config.yaml
n_layer: 22
d_model: 224
n_kv_head: 1
d_mlp: 576
positions: "rope"
tie_embeddings: false
init: "trunc"
beta1: 0.9
weight_decay: 0.12
lr_head: 0.0038
schedule: "wsd"
decay_shape: "linear"
final_lr_fraction: 0.0
doc_mask: true
Each number is 128 + 32 x the weight over its row's rms, rounded and kept within 0 to 255. Layers, rows and columns count from 0. Numbers have three digits each. The size before them is the row's rms in percent of the matrix's.

# up: layer 13 MLP up, 576x224, rms 0.0698, rows 435-474, columns 0-111
# down: layer 13 MLP down (transposed), 576x224, rms 0.0683, rows 435-474, columns 0-111
# gate: layer 13 MLP gate, 576x224, rms 0.0751, rows 436-475, columns 0-111
up435 095:123147100125114138127166148237184133169155128156130082109113163073097116118066145132131149195126149131133123158082148168159132136135127128147181078094170128107127123133097125099090112055138097146073097159143178107092074096087162084156124126132173155135153193114113114098137187123064134097071104098119152125172174131192120095131152116130
down435 096:175168120146111139106040078111140090151154097135111055116147097120139113180111189194105180161086124102097102087080146106165174145110162104077145109183119124102127110068149125137154087096123130142072170144115138110113109164132102110169150119120127171062096062123093104094097173124068110174113128157115145149110189134148137112098156093173
gate436 098:128103152161154133071118132110083122105150118114139123202090148064158119173147132124170119109092121147105150154128103131090102147130096113124169096122135145109127122160090105193123130160099109145113117131079106128107127133115158163125102114152134085074155187157141162065161159136108203145136178099132182156135101079133185128145082072089
up436 098:107124107118072165169064168108139174130135168116119103108182108112084130137154125116126161180141113089118147139201152101171137143071150151085118158154117082141142131142147163140093195090181190143198135146178152092160148091151076060132133134075094168108142103060125077154170085158098178112131115139159121108121126087126107091101142133158
down436 103:125089144158121124144056146105069109115157202125145117159135162104129093108162160139161170128049113129127134123146159111121149150077122110053122161119106120105114139129127143146128137112171165127206113154149147091135124146154156138127135116132137149094127141134129124122140166119176214172136184095170160090186094064105179092083124072126
gate437 100:104149120150183104109091134187123135150103203096094124116111113068103101127168074117126158199123116160029142181125162173099086154108087133112085145116093149079116107082085125155144133160118137157072161161115141135165167155185150126126074197111180134172118128098067080154135055131133148128153105119091095131121102135165158124099102181095
up437 097:158141107086141131120147139145101143106117140092136101096146151084158149101167174102088100097109100103123101111090132146084089098121106109217119169076103147077122173115088103126096148082103171142086166144117158157148158124167112113150125102128120087097093079099100138104166143130186128118109122090129052078117127162115112169195143168154
down437 098:110087163141127134141147159088126153163120079139143152110149129196169108113156122143110131166163110167172175114120135105082220117157169163153155060139180076143107108231171133131132180114129110061134149100133104123114205092165145120140131114137128127131166145087167165145131103155107123120124097132099067103114151127201106138108173093100
gate438 108:184178095099148132162132105187106132150151084235084128087105098140110129126136105081122111128109118146116121147158149149118132140170161133122138192200101103140099184114111085125202139126107142137095132125078092109168138164159129202138136055158133115105146133152089156098084053096119069120147139189102093115096149084156092133108133060066
up438 108:105145176160101138139104147116133094173075140147117147070140112174110152106171105121128105198092161211139140151171112107142106105163113121153109169113104125161112124050191111146155131091077094121085142144131099180139154138084133158137172074089173163089083160092134133162151077141115124098134104154130134156091198093143155189031127084185
down438 106:152124044136174143147147153151132119135123053093140122072177140133132097125094088089105129120167103158191093139116089222178154074151107094099133089127155178137178152075037119115126121089134115165137140125119144090081120110069139142126142155114118121123138124135090155132132103130109092105107090137153147159112153141073126129145121137169
gate439 116:169102117134182102118146071088213104127180096159170134126135148130111095119148157075101128133173126116107158100092115075148168112144086141086135153072146154186117168158138145158177130163175160181093156173152143158176097099163136128160090175115096106079140157159086084098156128215127132147111134129126166158137109104073132110083095069112
up439 107:121130086186129137137177150107094168163068155167155115130094123159177117101167144141088060143143192102111133091190111127102088146109161117162122133138116120093150186126144109038114141156150070101136197116170112110116141142123081178120161084106132182135102142112111195123080173105141117119194105172102131152128125110120174141148134119148
down439 101:084129145136161142136151179088157109121090172085129130133110152087116128100081174177157152141155089175143102126097135129118139114084130152148091161133159109143153151133133063130101255112106170150132156094148176107072126160149119104138111095124088163168157121144083183157111148091122154128163126119172161131134134117103091115145104166147
gate440 102:188097076117122139155153128152136146140169170100181168135099089166141154122119119113141142192109081192137134147123128132113058119133122165167132112116172184150144150145151077130152145140153127167133117129181175121147156142119125099170100100155157054181176156164122164142150101176115059090204143190112193133136082063124071135110152118134
up440 099:093152112134127163132121137137181151083118161169152133152122128160074125066167102143120133161145200147113110155173051080153109145073160143150133101077092171176096109154156116067143150139206110159148115111147144138088175140105100106128126060102203082155128188128110163108088135133120126126132121166110152093086113096139105114122068082144
down440 098:208125112071124085122165104133149107090176175139192084166101093208090146083129142122105163150125072102129105142124180138073046112105083185090152071132154150109120158146169115142130088144133133121162148077091097122156128147165148055115131141176099121160149117145128130070116160157130113111140121177129162160095080181114159091152107145122
gate441 114:080123150165138183112074060147113189143156112144147170126119093148198140133164155146149148117166120112087166117119122117120101141127108152148068160114156134117166160115088153083112163069135046124091156111104144159135130166099176142113096149093103072105085133129178115131136151094114202160079106149114153159129153101133124132083084148163
up441 102:142120130132129052149100138071117096146062120095155134090123100134076176148115123141080146118143174112106093137174116135115100151096165161082109132169077143109135128185184118144127135155191147053089125113175134117107111109124071151079198093137174137120120141139098157125159125128148140092132071093105121092138111114139107128093112110133
down441 102:171129134137116138091089083126152119111082195096131128149093119056135079088194116125126094145162068182095083178150110139113134135061118111115138149099117130173159094085147138112138183113102110119081148115122122124111167126114190138109134060122151150169175157077136140073092164095089195127135221148171144136146110126118136128127110072092
gate442 106:094129141146114182091131097145130106093142043139123142200076087034155144117079097090201165118140164162068107131142113116133177180111067157141146115127219095099149093123096140150179153106101144143107169076134141103168106122151142101049169154155119120116178117106188191134117117113092086113115059100153154031106165180169134139135114137112
up442 104:100151137117138101075108131155131134119164075127136138095189118073164142175105157108198122115141115194089117153129165105105082049100125082127144143099088141120077085176075134174082158103168140163146176152129094142153129192061104148137107186140076087104058108114119123100119159136127158100096166119108136168144069102118181144137117144109
down442 105:134172098070184147116118145101070142140114124100128165135135139084135101133152084096112102104087133142059089117133122146125121180119033171122127112118148071083122094170117163152117042106081098086113146093158052101108098180108141065113142141131129113095156144130194157157118121201109143107147106120139099146104154192161136124067126145094
gate443 094:152154167103125198141120159169080149121104092112194159108188109164119167094147069104115095112156128099136141123169077145072109122138095142130130143133169164103119118194125111086184141129097094182152115114061130109173148096163135121119144142120180114121096186149156125128166141206129151141157149169161154131123178155126113173104054078151
up443 089:146120103118181085082085060103053146135168158124129153187066140115174112135128104103140137188124146124161168143164096139137149139142190148124067124165127119174126148111133117171104162092136141131112155157123174145108092185160161157142104102146117191116175145144133137125172089070114148149056168126128154133148064036127141056161150146093
down443 092:195120091138159125111148084165117114140165201097169131167116106109165156123155066088158176161135195125165173121142131154124110100170106071118130088088139079135092150105168088142127106117131156168140133103098116158121051105176149110152096124131112182118144091207183129129117102046090169117109129118126121157168054102167098118128126168100
gate444 103:127061178149114178151136191101156087108140106112112125089106129088175088112154131097116104202086139123137147152194134145094080141199138137120184143178079095123109138115175089132096162102174153161145152137165178115136160101146084178149154098142133159143103128104105110183150131144163161105158154123114103145124078113141140111160078089112
up444 111:144081166126098158221102126115111099107079145141079106114114137163102061111118141128112137159118076090125190131109154167160151156194114098145145107129104100136194109101130140079099126078175125155102147148199155148115127130118124143148155145108183191106137139150098091072139102141140113128156136189112125146139150116157028132103117079207
down444 108:156153126127123166086123089184171122105114129149187100165115105170127063180057097188091137112167148117100073125092203112198077103085094143121112145127144186082086138086084120160131068147125155117074062165151116157143097137147151190146127128093130084147121130115110108103100098129128127088064162147167143093066113152080137100136143103130
gate445 098:178104136121093105137114119158149139195092162123177102091119143079113039165133177107162111136111118159164179177132113199118096117108098127068137190123089121160102140131148168146100122142109106114100123116102111129150121113111142142143109062101080092101070109162113086137138051137139104130148153171088068167144125056122122137075078102111
up445 100:127180082139114100109135101172123106119079146155130139158160140115175147115126134107151104122171043143092153079127167141132175156160110124139178149123146103074138166100081185161099117153092099146076092149141091124088072092181121105075077119148099148151113123103166128093166064088137146062092080126114182125121152122151090167142143094161
down445 099:143111178112166113093158182112117138119168133131137148141102162105070061154061143194116167105091132112169169093159067065118125115157177095110123157143085127151125125150120140146092144150127166101202151159180155179136141165136145152148164147131156123110127136125146133093128171185121142151153119135097083149156129165118104174097133202141
gate446 096:151069061123168164109099100090085128155147108125157130080160105162167081098174146103123105138140105150155186180127134157152127117195131114166110160149157116090083078145127113183145152121142149139131161153070137117132133144157091133144115138050187119178111108121096124130145088127146108144109156143133120179128094118114140087154161078110
up446 097:127145082092121144147142135180116127142128199184144124164147110127042133136137114095104093108120111108151147102128145149119046123103168125120103138130126090101113078167142124100076117125229110180104163143121128125152123116102098106109135134198146103097159150127099134096086129148162091131149173170130138127117150077028117133092128091114
down446 097:135137139166086112100122048122095138103082087127119133141122104131131108172065158119154134115113170142082128087120096073143145133158135180164090131134109116185117149122118146077106097094021121106139122112187178124168139089097127117203127139112159172150128104073154123085149066116088115098109131114103056169137148128152143133155160082110
gate447 101:108105128183092170090132138178148202124160140181143112148174145108116153128116102093109181143158087091200132097147102111138183129093086116171096121127116183169127135188079094101191132141168137174183163100155175143131133086086119106120093118170131171162101152136125104095144145162089164126122154088135158192149129103141097178070153152112
up447 101:135209094047110157141129125120029098070128112107055093185128150104115149138098111113114120105169147154150130108092141115091094157057113135098164138191130135103082143114105129135141127149155159109123119129110135084108142130090171126169140107138148105080110159166125101069045151106136152140158129153072140166156102093148177126157133107138
down447 105:148174130198102124119183141127100084115095123133140122145144171125131104145126100168149141151102132127214129093132096154089143132128088137134118083111194132096144112111134130184145136160149120155166128125155097181139144082164136146137128172132134094180165201152114138138121168160127129175180167168155139111118192161151092147124102174141
gate448 101:150135150159175148033116132129128165142115142133158087122171167132129115127167119167131149148161127127146121098120125177078143098108134138170172133158131165113169099171142095166150132103136147203133127175145111098150223134159116185193103099140217169084124148138104142149141099189129181176080174207134140131098129157040098104075122107140
up448 098:179073129068175184141128144119115169140105182120102116140098180084124104133055115172078142089115081097115113148115134119128157132145162085180160118134088084116205128099124098093033138152122153158161132129137178085109137141124164176096085112126119180126189113160160113178103121188163125149132081123084122143183168136123030191127071107137
down448 098:094102113148099122146095084125135066156066098100147156173116123170163146133159146132103148087133146107092196132112112150072184132121058149104101153077126099056152128164084171107098114142066107111151093104105117152129087116166074061199131105110142123155161197118109123144114220120099123182126148112140124142109116122196151146120131146093
gate449 101:195081112103174100144117082097098185092163110147127132198123098119122187153156132066148101129138142088175131162112083044088081113086147144172131122185224112121090143100151132141164131096154140140128097126135121057113158130115129125117195108113112126134123134141154128152132134157095129148166159133111085145105133144137128077163153111120
up449 101:122093162069159137145097060122097159156135125121083130137147126110140186118122145107159162126142131116191095136190116087111080148084068082153071123157159154119099166143118156188165080151091075121151125126066109153150137135142072141154187066132173176173118143147124099144128108150124164177115181108125104216150101116159130180123104150136
down449 099:142180138112146125119091150137126150153119098098132135093088128117151090063149145145149186171113092098129120147218126182127148120131168130191140115133155173086137145157164119143140126119151103147166045132104108179098091114116081152126102160071119139094154088132170124104157125117136133161085089123165146125088080147127102128129103138136
gate450 095:139167026170119154133106087183194181146118121151135147109114109114127128125114105090156104166063141154157149150133090159110125243126096149179137152177132077115134177125107187138113103116120116102139205156164160124120161086117162155151109106116150144134108151148103072134170089152045134104130133105123129091175203052130124090145095123133
up450 109:102174071175083122102099134143126186149095152180127105054108143094123128157088140104158126147109098161134111140114111124132109163133127162181148155125124101143127163067130173118070000128137134115098170116180131171095089111125195149151142129130141134110109084168083114141118097094099138081145117120056090080144155101130103122099130115143
down450 118:122053221117122112129126156085046117073148120114135133168151130140120131121176143238116152117149138134115084079112168122135105039144125105093136106107121159137118112123146136134122098123139122151075079114101102109128074169139074110100132154147105095110134109129161182121108166097160117195126147150142139151073080182156130144085167132134
gate451 090:134171161159138100121088170105210145085134091095144214168154147149146066142066104122171114102152171094179153129130160176118103156180161142099141123157096128135082121087099161175101090142121076150084095133132115129135074133135135129134105198187090149140146095072108120144098095087141156092114162159125166142094078161035163140084120124104
up451 096:119155116215109156121117117128179161115133109087116203183127097111130073157075129115149106142105184123189133143137162161116066160207109151101123064180093090087126083131170121109078138099163109115180148154076145139149142152112131098086123187134103120153115115129176041131097078150172140101092155095152084130141148122093134071152129113098
down451 094:121122127071124135166097152126100033167075134131132087115156163161115133132168107115117099077117092167156159123042101123136191137053135122159100126165116171145126170121080201141126097123148127114025157093146104193114126168134107173118089091155130118075067133115138156141084220157129131125095084144142180126171078174130118164103149130076
gate452 097:108136090118157148101096117129187173118140106139130138126144125091131102173118091148171107152123137147154161152131138139139133220121103150134138116146155147098113189135139138100137177139167115156134162137133087178122103095115139137087099145042145132091143119126120116121156109157078148067119099123159158187147109073151146148123062130107
up452 110:153146186134129129165146137130183117143122114105102123168168085110127130186139158103111083144077064132122167094133167079084129132116174152116165137133116099069142060152072157169122156165158105188098149099109113066145189146106110142125115140164101128129170127106134093128169102113130114184186112173186117128113124115172135124109167109153
down452 115:101183130066127153086107144115166142152111119095108118116157118079115110229117135118145097136059131166129169147147155107119119150144162130122171126112118152092104133105024112132190117175160116165114156130127056119147152126135141133128095157103099131096149128109096097130115087164132090101177074131201121146117148129183159162151123117125
gate453 095:127140174128194184132163117128135105124140097115124109140061141116130141135117118077155177089134057084129155151132110113063211167167128171159129093063138094107109132146156168186176100124145119126091111092103204175168123120171174161171093123161109104124118070072037093115187117116086214126124113118087171091114117148098177135142179104165
up453 097:135170123135115140122115108133159133152179176171108117137163105098142114114112099146105122119085142126144088116091104117197150093104096101131157140169139113142085146125113147042104101115147132133155180162101116115095097073107140089124113129097091116141133148151153165142105164157076094132076137132119131209141205096076047141103143113155
down453 094:130096119169132089154150158166122125119095161078176141092111164145161097098115146114154132151077067136107171131148150158097134175123049146152156133160106096171146128180166144132090134115125069084085112111116111125133103185127136135155148131116141128109092112156120124181172139140115133082129138088060136108110099143146173113141168126118
gate454 091:164112098168174128131107119123145204121193103154130171144139104146158161134151098108119117127100125057168128132148104144090130164122161115131096138182176126108132119092084135113140174173118102206098174108061145127115161128186072175101096151097128123169121146168101072110193049167168144127134157058196117134102131078141139124132134132109
up454 094:149083151114105101152065121105145105141166078169131110095143138157135162141136122130096098081080097122130127107135139143148145100106196120132133175121095148204092093086117156162092113110125149178092123098128073151069157183180107161116068135064056105093075088137069163094135108153161137095165097084112153088115092145172108134122152141106
down454 093:092104201089103114127089146191188069104161080161135123144150134163130150128118144200098091110154122150123152104134142107160108130146132162166132136094075076190108119126099167193106167118157156106104102134116087126083087112173191143114157130082078086077075057146101190158126103169111102146130124136105139127152123120101147141152153154095
gate455 105:175145160129155182087132159127106120194132158154167149180067150116127148096137099153100127160112153148119113148153094103088134113123052217128031130092142143171113112075154135138128186109132156137082208150134087118128171150190186153133142144137123150105112121092118120154171074137095194125116098107159099158124077140120125071148105129103
up455 102:177133097139147093122058092081087068139140105110121122139189187103094088136105124111136080133116067120103101118108138074151124140124198158095160155110176128125033094175152158128045136081157170046056122119083128136094120062137114114174105099138136070109091131136076134116097185137169190093132145154135154144174142121152127151108117124088
down455 103:138126132061097101158055127100128101163109140148230127134079149085159151130101142197106074162166129149110124173123091120109155125122115165133153121117103133135135183063114167157181171115156093064079090065118104128100121125171177113124158148166101143133105185120181123197117159189156119129109090072087128169159117125113110093142075097128
gate456 094:162127155175123102089125088134072135179084129103095134150176142102105169120154122123152191112078088088154113180173150107095149139188132154143198147159131167126152122181092159146158174111134127117123160097126156064144166073167117120135093104167146141111072150161093110157162081150123144175102111147117111149084103107110158110122122155133
up456 094:176082188120101158096127175167082092139121136140088099128150147120117097156121102118136157122155084081106097154110126142125128071148219139201197145063117138131190121171138103105112100094089127106093099131176095108110159088196116155125125098140108112111118131167083123126108124125133185136144124101072076114149085179108163139134109207114
down456 096:140110150173099125110163109131208142182180141083156065134090139110152114146115123091202121188116101143125144134147137141127118174114173174142129079109143106209165158123106076134104147181111168136156065138138127121071077176156134114107185184118147084089108123105144123093068159116131171059147155131064107110171092163148104149091124187098
gate457 100:180164113130112184106110160160150109096091148141152150150179112147118136086126154169114147145162170124140114117130122167134120080158149201108102135113100199195121182138107128200129161080136138090054153138081191089153092104103165088190110097140103146132128137190139091131118102145084167128140155139112119167102113132126101107172116099150
up457 099:123146121165100211134162071149195116156170139145116131085161185131158151091152074113092147124150151144126112124117158192136091106123092133167179120142154168105138085090155052200150156199089116138119114104125123107142107145192136130089102151095128064172157164108155143131096140156110145139108144093167115195134123066112162108125136169115
down457 102:144157140123083139098123118119141100201130109131105136076144186167102085092155095136052151148121174125159072135089095098197064064149110080180160154115173155115090151136121186099152128153114145106131118141177162156146150160166108084159117150087114092141145156173119105099098148148093211108116167111155124128129145107177128099106141085129
gate458 101:119118070163155130089160075123187147132105106138159179079190153133111121143159085134159118101157164139119153146112118133075147165174054137151173148098141148123109152193109130183180125135093121073116098121142087112148093126075072105114130130171161133105123122119139172161152159129176195155040173112130120103160169070080142095119114109085
up458 105:110133116044166160152158118160119080066068118140087121146111113163119123145087077150127095108120157130131122117158085140148144167125125134162113127098115109131112069144177153178148126166053079132136053095109085087076088109058155114122100133111169174094122159159136134129073107112135122138136142173107149027107138163126124155209079054108
down458 105:106152165123168126105140156159154112112125079186125181121124102097145153093223115088148125129155157144120146208153094139089176068143103133100091080052186117106135066164165154167120147083076111144114152138143156125137166123071121121145136164123122153161136183162132199092101089076085151106139099157117188083157139116162121151140125172171
gate459 099:110157129110172145175092150097185107118154141103129148087142109077144164115189117115104077182138179183073177108113070037161126139166083166086167160094128065142172125124152189165122154069136181132130125109176118117152113128122134149150115152130144166139079165134090066089175135133095145163130118102141150126116116127119156140174106140134
up459 105:159154117150121139111187158141091105113054161123131129101120086164092116136127136096072112171157134139099118129082200115139058099181097218141103114108189153144103109136204100134154144162153135174136084120168142150122121118100134148136105084126131134122145133118131130075144109093085124137224123158118133136190154149148085183152149123145
down459 104:162137160118184135096088136124120132084122108104145137125147074171157101121128098102084137120153069111098158117111184114101102060136123125113118124096203129055117131098073194128156201139132184142108127147162143178141147135101091162147056065070156144144129134084126130080101115087155161128143174125119094164171151136168064168086142120134
gate460 092:158144127141130153115164050119206144142131184156139120202158170131103171144142086091113112115112163091111126137138158168139116163074101192153119128169177150122191156210138142151153154163128145146159175094133186129106106158155148160165144086118124126084070137156105162144145112160064126148100133140146198079174097073105134144162127092119
up460 096:111172162091163124123188138139129101114125150152075165165136155109143126135121100086105144084092143117075097104099166109225146105070136177130090104117192100107111156148158167070150100084078169060137143142082125155114104124134128131136209101182162064147183176180156123136133150128123112141069169134121109106175142125149163126170136066153
down460 098:141136098099107101144154111136152115136153137141071202133140101120130084140067112121131141113131139124135074160126092123158107124117105123169119083149132058110182119133167135094161183127106107062101176141059099097143114146138098149144186169171164101124183152189083090118159149117131159176133115162136100096201115192139130076133132119111
gate461 098:098139135146141109108121100081185042115086151104194125126132124140130095138173116125137156089102080096088154119132093096122072133168095115129149135120130167104155150111108130105086160094125137049088179122180152123160091133120118097161120117122134154132136154073164094089142121172099145094079104136076086153191111108187133177157158146111
up461 100:125156184129192089024140037088134136162120103164123136151104121154093093120177116167118125083129039123169070117149061111142043115159133133076069232119099138088134071105121123079152130181110081140102156149138145111107160111213101145108120139168061124118115128143196136121119100130136160117110118108190135101105122100157173125107157116097
down461 097:135120108139060176208132165129107112096133156101072105107144101098128123117107094108157137150173162183122097126131194125144070140160080132063155114187172102150129115079136220087113110140090131163076056137101094102149144133104104153154150169162168174121120155100110142085116104109109090119122163139129156076071206151137139119136148132115
gate462 094:195173105137199158107133118095163181144130124113194159111110102147109119068206125123115111108201169138094136139123105119111142182114116071168072151098202127156152107143130162201092147110147143116127124090126148141097124070181132141123123119086123147156133099151150127129128117093109176104093121088097121171103120075138158147140144084073
up462 099:183080130148121134114127024143163155127093091094132145127158129129106129150104047178143191134146128094085094135127166205117147155076132127122143087129194101121087144139080148177136139081078169102093156155164171069136055146137126086130166138188169174150157133117154161141072127126145094070107161068130111096091136188139126092100145093138
down462 099:112138080123125110131136127138125140138161113174142179120087127126157160124110197090117170196167070117120128112108017164135166092138115132137145096165147218191170117127164144198130201191110066152118112159131150087132177111124134159096179138149144164088099084116160159156146070143106166133108163166092131134168145098145141117146144108158
gate463 105:167142158173161166076139136119136194111133161115147188157148110123134094145154162098148059096129081129156117148113096179085121105172142124136107087146145085089130114151107075128085145112175120193194162139080162114165153144183170060045131169143094163084133082092123068130168095157136174129139189117100085137131113101130174163106087183136
up463 103:150097134113152062104136088104155129117104130110132107098104142115122158095114169198163163157112133159099131081076158173116129086130146075139097147144146124118115098152088125124107140127228096164149112130143134130149157148152110212097097144165084129192124175132084122177136162157148142125082095133136097169110107125067114115106121129080
down463 104:094138151122123117153138135117146075167116078116140072071104121102182137089159098129129132086080138182070107139145121154106163158132072129189120166143135163134099126084106175196106169100107115045100098069172104110134200079135118182205108115164201132192104128119124149088128094136097112098128095130107187173141161141157152175140152153153
gate464 096:135186122155113131160161086138111113146205092133120163193114074146124131138097123102136113124169129147057185161113131108148129169155139147086136188081172171162083164115119120160124187100161124124079164169108135099139115156142129072153084198134121119152096097183134149098118110106085107121122125147128153036161092146177078125136122181173
up464 101:128138110174178162144157150162128071158169068144161101088085136161169144115095126094114093105095104092142087141145062089139114157114088144115106135118135098091176086101143100171182170101131083053155133155092160150132102117155128167094138139103188097169141160091102151121149128095113085123127151141133122165127174096086133105146170130144
down464 103:145109136129121095116142158178107090149146065128073135114083133098166124108206146113080101130139075108100185144105107143136127139203098191139147121131182097111121100090091119132160135159162176146156092164125131131108188143070153124145139134145122110182092153066152162131150131087106108164076211152172086174168126114144120118112131121144
gate465 100:162193170139100121146089118157171167141119091095173147114101049150164144127113174159114084142107164146115157121077102164079118116111127155111139098105142099090144135181039167145147144102189152149191162131147151095155119165109105142142107127110092145172156089130140130124130178170083111082092155135140114110173098132152072080165117138116
up465 099:114050178157156140136175132096099090141092131181113151123143129121117096083125134086078136128181094089109184101164170165158146137093199123084182178118125143124143152106223076102090131110118126081114175172145150113150173084119135196158085127147160101148110133146090134104116079124126113170185116164149130115133165084106115073127107085097
down465 101:095155157152120151160136106125109176063106091129090139088178115115096072137040106128120138147189078126127154099182206078159153126109108104085111088122157157148117133130182120079077151117122141121126132133136178151118092100115112159110110106130119088124064112104130113104144063116129160122106099110163141107135130135103057079163084123162
gate466 099:135128156082052146111149124124175139100077114136125128086149066109136080097125114109121172097154080117128133073089129130171127135100146132133124110104164122114120212206173145108196135164190142113111142150147167150200081113086113119144120123136080081092110129140106108118158172178105153143138132164119148079134122119172114131157110105148
up466 104:141116097092096160100122214107096100119178109132166123098088122066127116123151171137167188155138099094079127147167095147153104121091184142103073151162109176109133137177141123135136105126153126138117148163114205090154132156114104125163124159130035147131040108115133103087121173127116143200156133139157132109049105127176085096139149136167
down466 101:116105159107106096114076144149119091155113109143119114100140153080102135102205099148173109146116143092101122155138090155119126151129102142098093124177118205066170188135139112167127109118064135148080094114058127121119189151125112146144096158152161196154133162099119144147111124134107138116101145103183074112125088171123157096127164119155
gate467 090:117166173168146150065088135110068114104113119112132126142178129101182142129142102126148069167119107057164102134169111103134125144119126106115117174105183118088110120148114056117112206098133154127158164187074098139183132132088164150100126111060141087108164137121145157107157135146137108119060097080137072174119150123128174106131138106158
up467 100:145100046122107097195170121159142163136187160178158155163066117090074140143137133102105162139145136220102191134112121144122149148124127132118128106210090139145131132127121130137138154138126119130117094094109115099065151107142129127131121157123174159132084105196111119162129099110116132136179115173175153042138064130126046139132083137097
down467 104:115146155173169135066116125136143125116167198167114127160132092057160152120115038135159108180145117106154141110189092099221106148093171167108194140107146109078170114154136067147144201115109206154161110160086099129136157117104134113120104095067178105165118126148147191136085145140128134084097128125153116092147104182083125137084121137152
gate468 095:163121077168150189096113110117152111182145172163124169082089138058133140134109175129108110120103179148140126139172133098085101099088116165129175078162102105044136057076097172123137129168065135136142070133146155167137150077171080114095085161107109200125141104124125079165210068164114154136173096145122116136131142110152170091147146136129
up468 099:133125150126114150065121140157149135153157032171113107132115137156100125092119131124142104070137108121081110172130125202099165176060058105125152164126090095101071092091108124135156103158135111143104108076112077156109174043156088137115090152205113117156139108138124129139113096148149132148100114156175159072167134120113135117141165171121
down468 098:104099127090098096096147134113156145167135062132158134127113160145057111103135123142143133133111074127113097083132077218122114120098154149140083159146098138145162105110115128125060168155096106091094197088140098143109122114150156118141155139161138058081150116164094143126106132166086142167132108154199179135081149109137142173150079155155
gate469 098:094119142055108108184166092160112138098092090126178150117101085156078113164110095140155155136161072153134168144121191116195130109091124168096142143154123148124120114125122072118121161163155132158050181130127120092139142093087102138129149171135195143123124211170111113117173134164113128148127165164097207079142146074162124107133115168124
up469 095:136117149085126138154134091083172113101127104137096114083114130147178161067093137124180112169132051100109113105077161130118112065118183115091146093137094082098150146161119173117083118114164213143149203156128157163156093129108099142090114119118126100101147113110080106143188216126150152109163161153077144069144081113176150147133186108145
down469 098:105079176124119114102180128093139148133128138139162057061135152093158109136086124127161117183119133122117102100135140118159074095120191154114145123165100091141150102131190101120111217120136155201125121146085155123142124162186111159069126122107130147071119104112094143173107203128118149136137131178129131126092056134136147140101142118162
gate470 098:040142130174128095140150113171141110146137082097113103096193096039156125104186094120082093166132150164116190135196176130113085132148113069131115119130116139167068086146139131157090181126184145143162147133114114113143158145115107199078101139119117135110090141173138138172118097114102110135121105141090113145089124094118182096105107131094
up470 100:114099167129141070178164106163151111126133102092148113085124145129129100081157142115094167132190101168118133112167123137142064110163163062162107111078115084144093152087189127154129115115139136094135174165103167142121155170140120202129097152188100122157091153156126077147079116083106099150192168156089105156110116094141163118149129147145
down470 100:141107089154067099172092126165077129136109084134165178097072125149141083058127089109102167148105084102147123127116126148123093142119157123116135120139150081087159159113202121127152069050138074085095154159136164161097137149142108166158102157192154135128126178111126112139106102114103098165162102174154187119163163120117179114160125145150
gate471 091:181153100109129221129140131114124085166168135116222139100122103113153192127059056128128100109109130193124067108084128170071122188136117114131131129114171124125136138164089160143178159152141068121061121146132134091180092148121102117140130112152130178102097145120111143127143047096101099145142105118163137077142115134124096120125143065117
up471 092:102151145147106130139139167146138128133057110115099107087108102118112116180118139154213090127114161098116180116179110142134210170099113086127093167183143149112071153151116081116177086093162144152226125097121147098100151113155148182130123120085117125137107127158132120088114154128128143111137152159061083149176151180151109107102136167127
down471 095:158088109080089123105120120153108129133082105142109069082113119133147168118180200120131135141112157113124128134147069134122148132127123122155120076129179168166083113121148113117136176052137147158176160113137153115159176127138158115152126106076119136158078131201103098127114156117119156132140113162120116122031089096126100103134101063139
gate472 093:127108162136156105059126042123119144140107138140088120123130168187153205155102163091151123165146072139197140101126217148081101104083169148101139166162144162160085146123103141147128134100139186106157107142138129119116178087124079143092173110161130080154106172143106134126171128121111178092152164116136070136114098137134146102131144171095
up472 092:121133126137151139184108083143108098089134121120137115125142141137136122096135142139092111175134082115182094128123118121126158116173170147189152137152129151096117142083190110149116137096142121163079084134073201104123190114150126111101170063103165163168151145129107161162094107130165107167121147169121099103074123133161121106126104129092
down472 094:184107107121131101123110082134165138058115123113161106130160131102163093110100205128099133157179123162145130123147178074146101156142172135141119129145146123104126153127173100081105184170158154161116157117132157133123096082083112171074174153124105175123121150152092130130176116101066141126180134106080128121116111126117177108112181118101
gate473 106:127133120078119132168132104122137133100125154113130167191058044096105130108107102104148067138188140157111160175146066130107131173152087125206096086093213124121127121147135152127182167070127098116070162126155126141124109093077138116105180130169162149077142136200184114103167125156115134119145107138105160059179133164185147163172107129147
up473 100:113118212136153123127082091156137172134067101165094149118184178112112159119115120106116132098109208145117172109125153178204221143051157095128165190072144112121111189085113139080101110112116142145130095128183090158133157146092159163130123180177140093130148105099131101120134124118147123150142186173104129172116219086173151134118136108071
down473 099:118137140119162051158126175121095077136064120102113119068110146130143148144090077145099124090138153131088107158143072088044174167129118148119090132100104105087072089108127137148182066109124139063160165141201099176119085110119185141099161117165137159163202188138194099135127142166118129089137112143107160146142196142144145148113072133116
gate474 100:142080112124125148098090104056138083139150176189078135167095074128085119149134150070091080110118110103077123133127065069124127130139079129089147122182168100133133148153069114183192131129102123128122091164094130089119136115182130099157098123112078111131101126125103086094225091178111210153159139121104106113156133127074144186091078100133
up474 094:060155102148175162167130124124180140138118136086172146116093161137177105117148144135113120154097136124135103144105105182115101130182148133148057121099089119133104129181143156099063141151141079146123146141167153166151064114141123169136099132085120147067105076065143140131131156134106094104110090151109145081104085108125105088234184147101
down474 093:101119132163192152158083082109153118153142125112132171117096079116133127150130084095140121103115188176133153192081205152145154152120114136135079141126109107158136149183169128114066184124215154134125178173193134157136053159088094132117152142056098153097116113133176104116154112106101141077114108114156149092146113111152139141119193119118
gate475 100:203128099127176117156196119111137123065094125144098131128109182076197119106124101072126103103124125137124099141102090133172130210116137176163124083171160091102099138150136081150149145063128164093040148163082183129171107127158111113070109173156143097165169181099146183102137134136126100094106149132125173102159147168170197123065101120101